Part of a small language model's weights.
Size: 17 layers, width 64, 2 heads of 32, MLP 256 squared ReLU, vocabulary 5396.
Training: a variant of Adam for these matrices, 139M tokens, 8490 steps.
Each number is 128 + 24 x the weight over its row's rms, rounded and kept within 0 to 255. Layers, rows and columns count from 0. The size above them is the row's rms in percent of the matrix's.

# layer 4 MLP down (transposed), 256x64, rms 0.249, rows 26-78, columns 0-63
size [101 103 104  94  98 101  98  83  97  97  21 102 109 100 103 121  97  98  87 104  25 107 107  97 111  97 104 111  96 103 104  95 105  97 102  90 113  22  91 118 108 107  97  88  92  96 106  93 104 103 103 108  99]
[[100 111 139 170 143 108  69 111 139 140 138 104  98 109 128 157 131 166 163 144 152 115 146 148 154 124  99 107 157 146 157 132 190 114 117 162 160 109 109 130 106 153 130 164 161 113 152 126 123 128 156 104 122  95 122 149 155 138 147  92 124 149 101 135]
 [132 150 138 132 139 145 124 171 128 159 159 136 130 129 117 138 134 123 142 152 158 109 119 110 154  90 124 121 180 165  78 122 111 133 148 167 188 128  92 118 161  87 124 117  81  96 136 132 107 130  92 112 114 123 129 143 131 128 128 164 164 111 153 158]
 [ 85 108 158 140 170 101 133 152 146 112 170 105 160 120 139 151 147 149 114 186 130 133 143 123 123 123 158  98 154 156  96 120 105 160 140 114 126 126  91 141 119 117 148 112 135 134 118 107 117 172 107 150 126  91 143 139  82 153 115 188 130 116 131 152]
 [138 109  77 113 125 134 177 135 129 153  75 133 143 153 123 151 111 155 145 155  93 157 155 112 142 170 175 107 120 133 130 131 132  80 164 175 136 149 103 108 111 115 132 133 176 119 134 128 139 114  92 146 143 103 168 123 103 119 122 120 149 106 120 129]
 [178 100  82 122 122 176 151 116 133 115 104 119 107 154 135 170 142 155 145  96  75 118 153 122 144 141 121 112 156 142 131  84 132 140 118 128 125 146 130 117 102 162  94 127 120  83 105  96 128 159 110 150 148  93 106 136 157 150 168 116 140 125 104 129]
 [132 155 110 130 118 129 165 139 159 134 132 137  90 115 148 109 132 125 127 118 125 126 105 100 139 120 183 108 126 148 151 181  84 136 137 133 156 129  89 128 112  91 117 149 169 141 116 114 120 159  71  89 145 148 176  94 141 116 153 136 119 102 140 162]
 [132 123 129 104 110 138 162  72 114  63 152 117 109 151 163 145 188  88 153  97 151 103 135 142 123 120 104 109 129 103 109 118 132 134 124 114 102 118 118  93 155 142 135 138 104 117 103 139 146 124 100 146 185 116 116 128 133 166 132 126 102 141 157 106]
 [112  96  67  85 128 124 146 111 119 120 135 157 130 156 136 114  94 125 119 116  90 139 128 164 139 150 107 148 130 131 102 150 139 125 106 133 135 171 101 120 128 157 163  86 104  79 112  97  90 122 144 102  92 163 123 149 135 165 149 134 101 147 108 108]
 [126 125 212 137 156 161 130 106 141 140 144 105 104 103 123 145 151 113 129 164 129 130 132  84 124  98 130 136 155 156 117 126 145 132 128 110 135 131 121 184 104 150 129 125 167 162 165 124 132 140 122  92 162 153 117 144 145 135  91  99  88 147 127 161]
 [ 87 123 128 119 161 154 166 116  86 128 120 129 148 131 154 158 125 112 128 117 148 142 128 144 130 154 147 132  97 125 119  94 149 118 121 140 187 146 115 110 165 122 172 137 133 147  80 132 138  94 174 115 145 100 104 131 155 131 164  88 178 118 155 123]
 [123 127  97 129 144 113 100 159 156  82 175 112 140 143 139 114 156 138  94 159  67  92 144 126 102  98 127  95 151 128 140 102 181 114 143 105 144 114 126 124 115 142 141 116 121 141  91 107 140 124 112 104 102 122 106 130 134 117 139 150 123 106 134 197]
 [ 99 144 118 112 120 102  87  91 118 138  75 131 116 113 109 141 131 127 111 140 145 122 122 113 108 142 147 114 120 126 175 144 164  90 123 156 125  79 173 137 131 130 125 142 138 114  81 146 152 141 114 137 131 109 129 145 162 138 104 111 213 123 134  98]
 [118 123 126 154 153 150 132 145 167 133 146 132 155 160 146 118 164 159  97 145 134  94 140 170 133 131 185  88 147 158 126 163 127 120 131 110 153  88 100 124 100 157 131 124 136 113 136 132 133 188 113 125 113 136 154 153 139 182 131 149 147  99 125 162]
 [103 110  97 150  97 171 137 130 101  94 104 145 131 131 104 109 122 139  96  91 117 139 129 110 137 109 125 102 146 129 168 104 134 118 108 120  94 100 125 118 123 107 143 111 117 124 167  99  68 109 170 110 151 152 140 131 143 101 188 150 114 161 101 157]
 [ 73 131  92 105 114 110 117 131 146 107 142 172 113 127 139 150 125 108 119 118 137 112 154 165 134 162 112 128 111 144  96  91 113 130 114 156 117 196 113 149 157 124 156 115  94 121 106  82  94 141 118 152  90 139 130 130 153  94 139 134 157 166 113 128]
 [198 144 126 143 143 139 148 119  76 151  81 140 114 156 118 110  98 132 123 152 159 145 125 113 143 133 118 120 113 115 163 130 149 108 129 142 163 150 160 120 121 134 145 179 132 115 125 128 131 111 169 139 112 146  78 108 171  99 162  80 127 128 129 135]
 [136 111 158 142 122 157 134  80 135 170 124 139 178 109 125 136 142 141 159 138 108 138 135 108 120 169 143 170 145 125 125 124 129 106  98 113 153 111 154 170 140 138 142 183  87 106 129 135 124 166 133 124 137 101 108 148 181 145 118 136 106 100 141 178]
 [125 100  98 129 123 141 129 171 103 134 144 128 179  96  68 128 105 133  93 130 117 128 157  59 123 139 157 135 104 156 118 128 143 125 122 127  95 122 117  91 104 130 126 141 163 123 146 120 112 124 108  93  89 121 164 102  92 142 139 142  89 100 132 125]
 [112  76 146 122 157 115 123  95 146 146 126 141 142 125 140 173  84 147 123 155 147 153 159 125  80 110 120 111 119 156 110 107 114 131 163 136 148 174 150 110 117 116 159 138 135 131 125 133  89 150 145 195 124 141 146 109 131 116 146  73 117 153 143 112]
 [107 165 159 116 142 175 133 119 139 114 132 121 109 126 161 147 145 130 172 152 156 153 119 159  72 107  99 117 133 127  94 128 128 135 146 158 157 125 110 123  90 140  92  95 121 134  95  98 161 131 131 115  90 149 106 170 170 105 146 160 113 114 119 143]
 [ 81 130 155 119 105 123 115 144 110 171 139 146 151 166 119 145 173 134  95 149 158 174 122 134  77 141 115 150 128 145 123  77 127 104 167 126 167 132 123 140 133 129 115 103 138 133 119 130 138  88 137 140  94 108 104 139  86 168  97 106 124 103 140 149]
 [180 140 134 111 165 138 172 103 166 115 102 137 109 155 118 103  97 152 131 124 122 162 145 106  96 121 146 211 142  99 115 146 119 138  93 112 158 118 122 146 143 137 122 146 113 137 114 127 102  93  87 110 117 125 115 149 149 142  90 113 157 126 121 118]
 [185 109 137 131 114 109 132 113 107 121 132 106 160  82 147 107 139 177 155 122 135 143 139 119 141 177 136 114 131 153 134  98 123 135  99 108 148 118  93  81  91 115 128 146 100 102 141  77 102 124 163 122 135 121  97 104 148 122 116  99  98  90 106 138]
 [ 65 126 129 132 132 131  97 120 118 136 110 162 145 135 123 102 151 122 123 130 109 105 120 111 173  98 128 113 119 147  99  78  81 146 109 123  88 134 107 116 148 119 121  91 115 173 152 107 139 136 114 136 142 121 163 174  80 104 132 161 162 125 143 159]
 [ 91 195 147 108 123 151 122 157 109 120 151 160 144 129 160 148 110 149 121 118 134  98 107 166 109 155 127 128  89 112 142 144 105 107 143 118 103 168 123 102 120 147 132  96 156 132  89 141 102 129 101 133 119 139 113 141 102  89  92 163  96 134 162  97]
 [ 71 140  95 140 173  99 141  82 122 106 140 115  94 145 102 144 107 137 131 107 128 130 133 152 158 103 137 132 145 141 122 139 173 122 105 112 140 104 144 110 110 106 129 163 138 147  85 121 115 119 144 114 143 112 135 122 148 166  76 109 119 159  68 104]
 [ 52  92 147 139 125 107  99 128  93 131 135 127 113 139 126 123 122 122 136 142 150 133 126 105  80 121 121 109 147 175 110 123 151 138 126 131 182 119  74 158 106 159 148 148  94 162 155 112 140 174 112 124 128 164 137 121 109 147 102 107 144 123 116 130]
 [143 152 149 100 118 109 125 119 144 132 111 136 142 162 124 100 143 139 102 156 110 187 132 138 110 122 154 101 106 125 144 102 122 148 115 187 126 122 120 140 123  77 111 100  96  77 154  82 160 160 149 154 142 129 166 157 102  94 132 151 139 136 119 135]
 [ 91 105 133 102  99  99 104  98 126 121 115 159 144 166  96  89 174 122 134 148 119 127 126  96 142 139 116 120 101 143 143 113  95 150 101 103 120 184 157  90 126 133 148 118 136 104  95  99 122  74 129 117 147 135 132 118 149 107 133  89 165  99 117 148]
 [166 121 123 180  96 105 118 119 131 127 140 141 137 138 133  88 138 145 151 176 133 114 139  98 184 170 110 153 153 159 122 163 120 130 102 127 134 110 113 152 112 158 144  90 140 129 144 145 101 104 107 103 162 173 136 145 138 111 112 138 108 133 161  83]
 [ 61 106  91 138 138 114 113 141 149 177 132 116 113 147 123  82 121 127 133 190  76 128 145 147 111 121 169 131 128 132  97 130 122 128 103 151 118 132 123 118  75 132 118 121 134 129 166  60 151 126 130 122 144 137 149 132 133 127 115 141 158 145 126 111]
 [124 134  93 132 149  83 113 108 128 112 129 153  71 144 160 138  89 140 156 118 147 130 117 122 105 123 132 134 120 166 121 103  95 140 142 127 102  95 142 119 117 104  82  89 105 138 162 115  99 134 115 108 157 117  97 116 140  99 180 142 125  80 101 156]
 [101 164 112 108 127 128 122 149 116 112 121 132 104 134  98 113  70 154 149 130  82 126 118 131  86 148 156  83 134 182 146 101 100  95 139 126  95 148 116 166 100 122 103 119 132 132 161 101 141 111 133 131 127 115 122 140  94 126 153 139  83  80 121 115]
 [113 120 108 144 161 156  87 106 132 113 140 131 104 125 158 154 154  80  86 156  96 131 148 115  96 114 146  94 137 115 110 124 123  86 138 157 142 126 120 140 105 138 129 119 106 129  85 104 144 161 133 102  95 154 122 121 140 135 146 175 186 121 158 162]
 [ 72 154 128 149 116 109 143 127 169  60 107 136 112 131 143 143 113  96 137 110 129 169  92 145 127 141 156 147 146 164 113 134 127 108 104 144 112 126  46 138  99  94 101 138 132 113  90 113 124 121 138 139 123  92 109 124 132 148 111 123 124 109 131 129]
 [ 57 146 105 105 123 156 121 129 120 145 116 137 137 150 100 144 172 139 145 125 112 135 116 126 160 144 144  89 125 107  94  87 133  90 124 129 144 155 141 117 153 151 130 151 107 132 145 109  87 128 144 132 142 162 157 142 174  77 153  94 124 136 113 168]
 [124 112 166 112 122 113 105 146 150 126 135 148  79 127 104 138 142 133 121 133 160  73 140 108 110 144 122 188  87 169 148 133 148 165 126 123 156 113 148 158 123 130  75 121 162 122 102 175 132  89 101 117 148 110 127 154 133 126 116  93 138 113 113 134]
 [144 139 153  87  91 104 175  59  99  91 113 155 114 110 120 114 100 126 133 111 147 154 156  80  97 130 122 172 144 147 120 111 119 175 146 104 136 131 173 138 130 122 155 117 146 125 133 114 122 110 154 144 142 126 102 106  90 127 145 138 136 109 107 134]
 [ 88 155 167  97 128 125 141 111 112 131 143 146 104  97 151 159 152 161 138 150 132 142  66 180 123 136 134 127 119 131 139  98 119 123 114 134 168 133 128 152  84 122 107 140 119  71 140 132 139 117 112 141 181 102 139 110 148 129 103 127 123 175 100 114]
 [170 107 137 141 122 154 109 116 165 112 120 146 113 117 103 134 127  99 122 123 153 135  92 107 135 132 112 118  88 145 134 118  94 118 116 134 117 122  90 127  94 138  86 119  81 178 167 119 142 129 130 166 136 105 165 164 114  87 107 192 134 112 131 145]
 [ 61 106 125 148 124 147 131 153 149 136 120 123 170 148 163 177 125 103 109 117 112 125 148 119 140 108 152 160 154 178 127 132 159 106 130 118 133 144 124 134  85 158 159  92 122 134  91 138 100 135 121 120 115 157 145 136 144 189 144 149 122  91 134 119]
 [188 148 126 109 131 129 159 119 131 149 125  78 129 124 124 135 173 117 125 142 130 126 137 118  86 143 122 100 119 126  76 141 123 151 159 125 138 123 128  96 115 134 156 100 123 125 103 142  62 165 114 127 112  98  80  93 128 123 136 116  76  97 108 129]
 [ 89 105 126 112 136 115 133 134 107 111 139 121 135 111 116 144 145 164 161 135 123  83  91 123 130 104 120 127 142  94 102 105 141 106  91 146 124 122  98 103  85 136 128 125 139 183  87  68 136 116 112  96 121 181 121 100 153 116 146 158 103 162 126 136]
 [ 68  97  81 163 114 116  98 131 161 105 173 144  99 126 129 155 105 117 144 130 141 119  97 104 121 149 128 121 159 177 126 107 147 105  95 152 108 147  99 153 146 120 115 104 132 140 117  99 116 105 101 112 131 119 129 143  94 111 142 177 130 107 147 160]
 [114 102 141 164 133 131 103 152 173 106 172 106  82 119 110 149 160 118 141 150 133  86 116 140 115 123 140  97 144 142 142 111 130 145 112 123 101 107 126  97  75 124 108 165 168 171 128 110 123 119 112 125 144 123 108 139 138 113 121 113 154  80 144 186]
 [146 106 105 129 109 107 161 122 102 117 115 172 156 115 103 100 106  89 120 176 185 135 100 107 104 148 139 115 168  96 105 155  96 132 147 114 129 173 105 111 119 125 143  81 147 118 107 121 138 112 176 109 144 103 153 130 100 124 112 113 138 118 109 120]
 [123  87  92 114 159 124  98 106 122 122 129 128 149 132 117  92 125 127 145 169 175 109 119 135 141 113 152 130 160 100 120 172 113 156 161 107 115 130 127 159 118  84 134 140 165 136 114 171 117 129 120 157  85  99 165 116 104 133 138 153 118 114 187 118]
 [133 104 130 108 114 143 119 140 173 142 175 162 125 175 121 119 106 126 118 113 164 101 118 113 139 130 144 117 103 142  84 107 134  76  80 158 150 115 134  79 162 117  95 138 123 146 123 116 127 157 153 150  83 145 106 119 122  96 104  97 120 102 118 129]
 [142 126 113 163 130 129 116  95 177 114 136 154 115 110  79 145 144  98  93 166 118 131  93 149 101 126 120 126 126 148  94 120 112 112 179 111 112 119 149  96  74 122 137 131 116 159 127  99 108 130 108 113 176 129 117 108  79 143  97 162 131 127 101 136]
 [107 128 128 133 117 114 103  51 141 134 118 150 114 146 131 109 115 141  95 132 129  98 125 142 142 135 161 110 135 125 138 116 154  89 123 136 176 101 146 152 104 137  99  80 122 159  93 135 134 148 123 125 138 143 105 170 162 137 115  84 183 131 122  91]
 [113 129  97 129 124 160 134 129 145 110 167 151 114 106 186 175 121 110 124 124 158 125 129 133 141 135 116 132 152 141  85  79 152 163  94 142 100 129 102 124 145 106 119 130 138 103 176 121 137 149 128 126 151  87 155 131 131 104 131 164  70 152 164 135]
 [ 83 122 137 139 155 126  92 122 134 105 108 102 110 104 150  81 122 176 133 139 125  98 152 149 139 149 132 116 121 106 110 113 145 105 106 132 152 138 108 125  73 114 115  79 154 127 127 135 125 128 100 124 147 104  97 127 123 140  67  98 180 104  98 149]
 [ 92 131 149 130 118 143 154 175 105 173 129 147 127 122 112 133 128 144 134 163 129 165 135 122  82 112 157 110  95 136 105  70  74 114 110 144 127 114 125 131 104 100 190 147 105 105 121 149 129 152 165 121 134 124 111 148 153 128 147 134 148 149 164 140]]
# layer 4 MLP up, 256x64, rms 0.263, rows 27-78, columns 0-63
size [ 97 106  95  88 103 101  84 103 108  25 106 114 105 106 115  99  92  80 104  28 106 109  99 114  97 104 119  93 103 107  95 110  90  99  95 118  28  92 126 107 107 101  90  96  88  98  85 105 110 103 110  97]
[[142 163 157 147 108 138 110 147 153 148 106 137 124 142  99 105 123  65 171 152 152 128 127 160 135  96 120 149 135 109 155 134 119 164 179 131 114 130 116 113 145 120 110 124  91 115 137 142 154 117 132 150 132 110 179 147  80  95 152 102 123 135  77 132]
 [139 121 102 136 101 102 175 124  80 151 160 132 121 122 146 145 106 102 120 146 144  83 116 124  72 111 149 125 134  99 159 113 121 124 157 139 109 132 129 152 112 106 122 174 112 118 147 100 143 119 138 128 123 116  97 133 168 116 132  54 103 137  92 101]
 [153 134  81 141 134 140 160 105  99  80 114  91 101 154  80 111 125 111 129 109 119 140 122 146 102  97 160 132 136 140 120 130 125 126 123 145 138 123 172 177  96 143 130 183 119 138 159 136 140 146 167 133 176 129 121 143 121  93 141 126  83 144 116 107]
 [148 163 141 103 107 139  96 172 130 132 141 138 114  85  99 141 118  70 123 142 155 139 111 166 137 128  86 111 168 138 100 142  96 130 114 163 130 155 130 131 130 146  93 185  96 161 154 127 137 135 124 150 112 154 159 107 145 130 144 106 112 141  95 110]
 [158 142 122 175 121 123 123 129  88 125 143 105 155  97 124  94 152 127 134  96 183 120 152 111 121 114 127 109 157 136 144 113 162 141 131 136 126 154 115 129 132  90 146 131  84 157 150 117 136 139 148 173 150 143 173 141 118 114 102 118 156 157  60 110]
 [146 131 104 166 104  82 107 132  93 145 132 165 149 119  84 148 168  87 122 120 114 121  96 104 121 154 142 179 146 116 117 161 108 139  92 101 145 102 122 155 122 134 103 130 158 136 159 171 122 112 107 148 114 154 144 112 126 152 133  87 120 161 123 109]
 [177 163  94 170 102  97 159 163  96 145  94 163 145 124 163 119  84 110 145 117 148 160 119 106 106 112 125 131 131 119 125 137  89 123 116 167 120 118 155 127 144 139 138 119  72 108 120 117 144 114 140 114 116 141 153 127 145 105  92 141 116 147  80 107]
 [136 112  83 177 104 119 100 136 157 160 139 160 148 113 117  92 133 115  91 137 142 134 149 139 112 151 132 131 154  98 150 111 162 139 176 127 111  88 154 111 188 127 109 138 149 134 136 117 147 106 113 148 145 107 131 136  81 145 125 110 115 183 124 109]
 [124 142 101 138 180  88  81 128 130  93 147 129 151  88 135 147  97 124 144 134 131 121 145  93 128 107 153 119 120 123 122 135 168 161 109 105 144 151 117 126 127 121  88 142 116 202 138 124 125 106 111 134 109 137 126 138 110  99 113 139 143 193 119  90]
 [184 131 111 121 129 108 116 157 170 110 116 123 160 124 118 140  92  73 143  94 162 125 123 141  83 125 138 112 136  87 125 138 132 179 137 169 101 149 136 150 128  91 119 144  84 168 175 137 144 122 111 123 124 121 128 129 144 122 148 109 110 159 103 118]
 [147 100 134 164 149 111 117 178 118 144 112 101 145 167  98 159 100 103 100 149 165 117 141  69 108 106  83 167 145  95 131 142 140 155 140 153 135 108 126 120 107 103 137 128 109 129 134 114 117 107 151 178 134 139 148 175 151 105 124 117 125 147 107 132]
 [136 150 122 168 134 161 117 165 166 127 160 138 147 108 137 128  84 116 142 109 136 160 138 127 105  82 164 103 128 111 125 139  96 133 149 111 140 165 132 140 109 125 111 145 114 142 166 117 165 152 148 156 173  97 101 133 128 101 122 142 183 129  85 154]
 [124 136 118 131 135  85 125 152 162 117 174 116 152 113 118 111  84 109 170 116 182 157 144 155 129 105 137 129 108 105 156 128 152 166 144 182 130 175 125 116 137 107 142 197 138 133 138 133 134 146 145 144 162 121 132 138 116  96 120 163 134 129 139 114]
 [166  93 139 109 148 135 150 129 108  83 128 122 107 140 128 125  72 106 151 104  97 128 124 121 128 108 120 115 135 131 133 117 133 137 175 112 111 125 139 120 180  96 104 169 129 149 147 158 125  89  97 160 104 122 177 129 104  99 136 102 130 123 133  68]
 [139 126 127 151 137 125 116 143 134 130 148 148 122 122 125 162 104  67  98 108 140 106 134 118 106 111 119 129 103 118 106 130 140 211 132  89 151 156 121 133 159  97  93 115 147 155 137 119 184 135  91 159 115 123 127 114 148  88 114 141 127 167  96 129]
 [145  85  91 151  91 140 141 151 131 136 152 126  92 148 124 151 114 118 186 144 166 141 146 134  78 120  93 106 107 111  95 141 151 150 133 119  95 112 148 111 160 102 164 123 100 113 154 124 183 168 130 147 144 130 130 130 121 130 129  87 149 125 117 131]
 [118 113 115  92 174 136 137 120 139 131 126 161 152 131 125 110 131 125 179 140 125 105 147 152  95 127 137 136 129  94 170 156 124 157 128 143 173 114 150 202 101 141 135 158  97 147 122 128 140  99 163 128 141 104  75 142 154 114 100 121 127 158 106 128]
 [169 147 149  97 117 129 120 145 125 137 128 138 133 159 107 134 130 126 139 168 176 151 140  98 124 144 109 103 147 112 100 142 118 149 125 135 100 134 171 156 151 102 131 160 160 138 173 165 131  98 182 139 154 131 135 130 113 115 141 168 134 119 139  57]
 [135 139  99 156 106 104  94 128 123 116  95 160 109 117 122 134 134 112 103  98 161 146 151 112 117 176 121 134 119  91 147 124 114 133 139 139  87  59 113 138 172 122 118 132 102 123 149 161  93  80 130 137 169 128 133 146 115 117 119 116 114 168  92 100]
 [172 142 151 128 109 121 113 150 132 115 130 124 155 110 110  94 106  82 142 123 132 119 126 135  82 100 146 149 123 110 110 135 112 145 152 172 111 137 179 160 139  74  99 178 103 171 177 139 136 122 118 126 112 129 156 107  96 117 119 104 115 150 107 132]
 [155 123  81 122 113 140 105 127 117 112 139  89 141  96 118 131 106 118 113 165 164 170 115 110  86 147 122  77 137 130 164 113 120 148 130 136 158 136 128 128 120  90  77 156 149 118 136 175 143 142 130 165 151 103 126 126 115  88 152 145 145 160 114  94]
 [166 113 135 136 133 102 144 144 107 141 112 138 154 137 139 149 107  86 172 132 133 129 106 117 134 122  97 117 177 115  63  67 162 149 148  99 104 134 170 134 100 110 136 152 131 156 146 152 111 117 142 123 144 115 157 136 142 109 131 121  93 155 127  85]
 [149 125 145 113  96 133 139 140 170 121 156  84 141 103 130 132  73 135 151 115 127 184 161 127  89  99 145 127 108 120 144 104 159 136 169 129 151 119 164 145  96 105 132 158 105 126 128 156 145 132 156 141 111 112 105 108 149  67 101 141 123 124 102 114]
 [137 134 136 118 154 156 129 130 114 117  91 146 130  74  93  99 156  91 117 149 107  83 126  80  95 123 125 108  97 101  83 151 123 150 144 112 137 152 162 138  97  99  81 160 133 134 152 140 152 158  96 111 123 100  86 118 116 122 141 120 135 127 123 121]
 [172  75 148 124 125 146 124 187 172 135 145  91 135 120 110 144 132 123 163 160 152 156 151 164 121  71 130 132 127  87 112 117 110 128 146 141 117 109 112 129 129 128 153 124 112 153 136 152 111 109 110 182 162 110 138 108 111 137 155 115 125 116  97 155]
 [149  84 122 122 137 140 101 171 103 110 128 141 161 104  96 115 145 109 159  96 121 119 161 125 135 129 133 135  97 109 117 152 131 136 164 100  86 183 140 128 121 102 100 101 125  87 125 172  97  89  97 126 109  89 133 124 101 107 104 142 101 132 114 148]
 [142 125 113 161 105 156 118 129 123  94 122 126 141  89 111 148  61  91 114 159 151 174 143  77 116 108 160 139 144 117 131 124 133 178 168 129 142 115 125 152 134 100 114 123 146 119 126 144 130 118 113 134  97 124  82  91 110 112  74 131 119 142 117 109]
 [156 166 139 113  66  90 129 144 108 122 111 131 145  92 108 130 150 133 144 176 137 139 178 144 137  98 121 141 102 110 148 132 102 131 111 174 108 159 150 146 115 100 104 167 143 150 130 123 138 111 109 137 122 140 100  71 149  81 110 128 118 122 115 121]
 [139 122  95 142 158 117 152 145 182 151 139 146 123 117  92 166 134 104 123  93 170 128 152 126 115 122 123  82 120 103 134 156 164 191 160 111  86 104 122 106 103  95 127 128 113 116 134 124 113 114 136 143 123 127 120 136  89  96 104 144 148 139  88 100]
 [123 166 106 155 128 152 128 131 177 126 116 147 134  96 137 157 129 124 159 133 178 105 103 119 106 124 136 120 176 100 119  84 116 158 157 123 104 127 136 135 183 157 103 151 113 150 131 174 148  79 126 137 111  91 129 153 112 124 163 162 124 127 129 122]
 [141  85 132 107 115  70 113 158 151  95 110 100 159  83 101 151 163 139 123  87 146 105 116 129  92 124 157 153 114 135 141 101 148 134 164 123 161 126 147 149 138  95 119 112 151 148 165 137 135 103 124 161 141 153  98 152  92 151  96 120 133 121 134 138]
 [136 134 136 173 104 139 108 169 123 170 151 177 160  83  85 137 109 116 131 129 126 128 143 105 117 115 131 163 152 104  89 116 155 126 147 115 117  77 167 127 119  96  92  99 149 131 144 127 148 119 131 136 135  83 126  86  91 114 114 117 127 140 104 115]
 [143 126 113  99 110 134 124 141 168 122  96 130 123  92 153 121 163  91 122 167 123 104 110  78 134 151 106 120 147  77 166 167 144 179 111 139 128 106 120 186 148  98 122 110 107 121 134 117 137 170 128 122 147 135 120 141 160 114 168 148 132 150 129 117]
 [141 131 144 149 110 114 125 195 162 114  98 116  95 131 126 150 100  97 109 125 165 119 140 126  83 109 163  94 135 125 135 120 147 145 127 102  95 106 125 115  97 125 107 126 124 144 131 174 142 139  92 155 121 128  95 126 101 115 123  88 163 158  73 151]
 [135 183 135 120 138  91 115 165 119 105 106 131 131 154 133 117 117 130 156  80 137 104 148 124 129 141 122 136 148 125 156 130 142 168 124 147 127 190 136 123 140 133 116 183 133 173 144 139 150 149 120  94 104 114 147 161 133 159 111 129  64 135 163 127]
 [131 110  98 114  89 172 148 136 146 150 141 103 156 133  50 128 120  96 122 136 111 178 146 141 111 151 107 163 111  95  97 158 149 151 164 154 112 143 126 138 156  93 146 111 111 143 155 134 159 121 147 121 104 128 118 115 120 139 101 119 101 159 106 142]
 [171 105 116 125 124 129 110 156 153  85 150 140 174 134 118 134 130  87 158 149 154 127 137 141  97 139 136  92 135  73 112 136 131 165 127 177  99 117 140 167 142 103 122 160 126 150 162 167 116 121 122 147 136  95 163 123 144 141 118 108 135 172 107 111]
 [128  99 142 139 152 103  73 150 123 118 143 124 147 132  76  88  97 114 134  96  82 105 122 107 135 141  99 107 113  98 109 136  94 150 114 106 114 154 137 118 166  88 175 114 161 146 136 149 139 135 116 131 141 108 118  96 100 102 144 130 125 116 143  77]
 [148 115  92 142 132  95 110 171 110  93 137 113 129 118 140 146 106  98 108 160 115 160 108 124  70  98 123 162 109  93 118 121 142 153 127 114 142 116 135 129 146 122 120 170 126 123 148 129 166 103  96 120  93 134 133 156 124 101 138  72 135 185 115 100]
 [150 141  93 123 114 141 140 128 141 125 150 108 173 144 115 147 100 120 131 131 142 135 136 169  78 155 157 154 177 121 123 141 147 135 126 130  83 141 131 119 100 114 128 175 146 177 146 151 174  82  87 118 135  83 155 138 145 146 119 122 159 130 139 121]
 [171 127 127 163 162 140 142 115 130 119 150 129 163 125 146 123 117  91 145 144 150 185 109 100 144 111 124 108 143 140 105 119 116 122 143 113  97 117 143 176 126 127 135 129 108 122 165 170 162  61 127 148 111 122 177 131  92 156 107 134 142 140 104  96]
 [124 154  95 124 168 149  90 141 149  87 141  92 193 120 131 129  90 108 122 125 113  98 130 118  99 133 139 101 135 137 134 135 149 119 155 125 144 134 127 130 136 107 119 173 128 127 153 162 160 130 132  97 103  79 142 170  85 150 164 122 125 164 130 105]
 [129 140 147 120 100 135 163 126 130 121 147  88 138 140 119 118 142 116 132 131 130 155 127 168 107  82 119  83 134 112 108  91 126 120 138  89 118 104 118 161 134 124  70 147  86 131 175 129 112 140 155 126 117 110 163 142 154  88 146 159  65 140 134 115]
 [131 124 137 118 104 116 128 102  98 162  92 137 120 112  93 120 158  99 142 109 112  87 183 113 134 124 145 117 102 123 149 124 108 156 158 119  82 122 130 149 143  98 130 142 126 122 149 145 150  75 106 137 122 115 193 147 125 115  83 122  90 171 117 133]
 [123 128 126  94 141  95 112 154 138 146 132 159 140 145 153 147 110  94 131 111 119 123 136 120 131 136 140 145 128 111 197 143 126 163 127 110 119 133 142 181 145 144  87 122  98 161 133 175 104 142  86 141  97 131 143 133 127  83 100 119  76 154 150 160]
 [150 117 118 151 111 152 132 130 115 135 128 126 166  88 128 132  86 110 146 161 158 123 130  78  96 112 148 101 144  72 186 108 108 171 133 159 144 148 143 102 140 102 136 138 103 106 139 100 154  90 130 140 150 119 125 128 134  78 101 114 125 130  97 132]
 [144 124 151 139 133 144 120 186 147 146 186 143 157 154 157 122  70 116 136  93 158 130 191 146 135 126 156  98 121 112 115 135  74 146 127 129 111 117 155 152 141 111 126 112 120 151 115 163 154 102 126 145 139 129  99 120 148 110  89 124 130 128 141 107]
 [137 112 136 153  87 144 146 139  91 100 101  74 118 110 170 128 114  63 134 114 175 152 113 140  99 145 149 111 115 112 134 134 128 133 113 132 158 138 115 151 154 115 135 115 165 134 154 148 125  75 137 145  99 111 154 136 135  74 135 145 126 132 127  91]
 [131 136 137 137 138 122  98 156 165 132 135  94 122 111 106 110 100 125 107  77 133 105 113 164 134 126 116  91 108 103 158 131 117 176 137 161 123 132 164 137 175 103 153 111 175 186 145 132 126 115 172 181 132 145 132 152 145 125 136 117 134 146 140 109]
 [145 100 121 166 147 109 136 171 108 135 114  98 137 140 102  97 123  86 168 161 108 141 136 106 138 151 106 144 150  89 128 157  78 127  85 138 120 117 141 146 117 139  80 118  75 149 148 130 107 111 151 169 102 134 131 118 124 139 116 151 118 174 118 120]
 [164  89 117 132 136 140 135 163  89 147 126 109 188 118  92 144 113 134 138 153 144 121 142 144 128 155 146 145 131  88 129 136 131 148 142 134 147 124 146 171 123 125  76 115 101 119 140 124 160 162  72 172 148 104 151 134 146 123 122 112  79 162 120 115]
 [134  83 133 151 108  84  86 103 104  89 129  96 184  94 113 130  84 120 121 159 162 107 129 123 115 150 141  91 148  99 133 104 119 141 130 165 134 143 180 130 126 100 110 138 125 135 139 155 132  99 115 150 109 137 169 124 137 150  96 127 152 149 124 117]]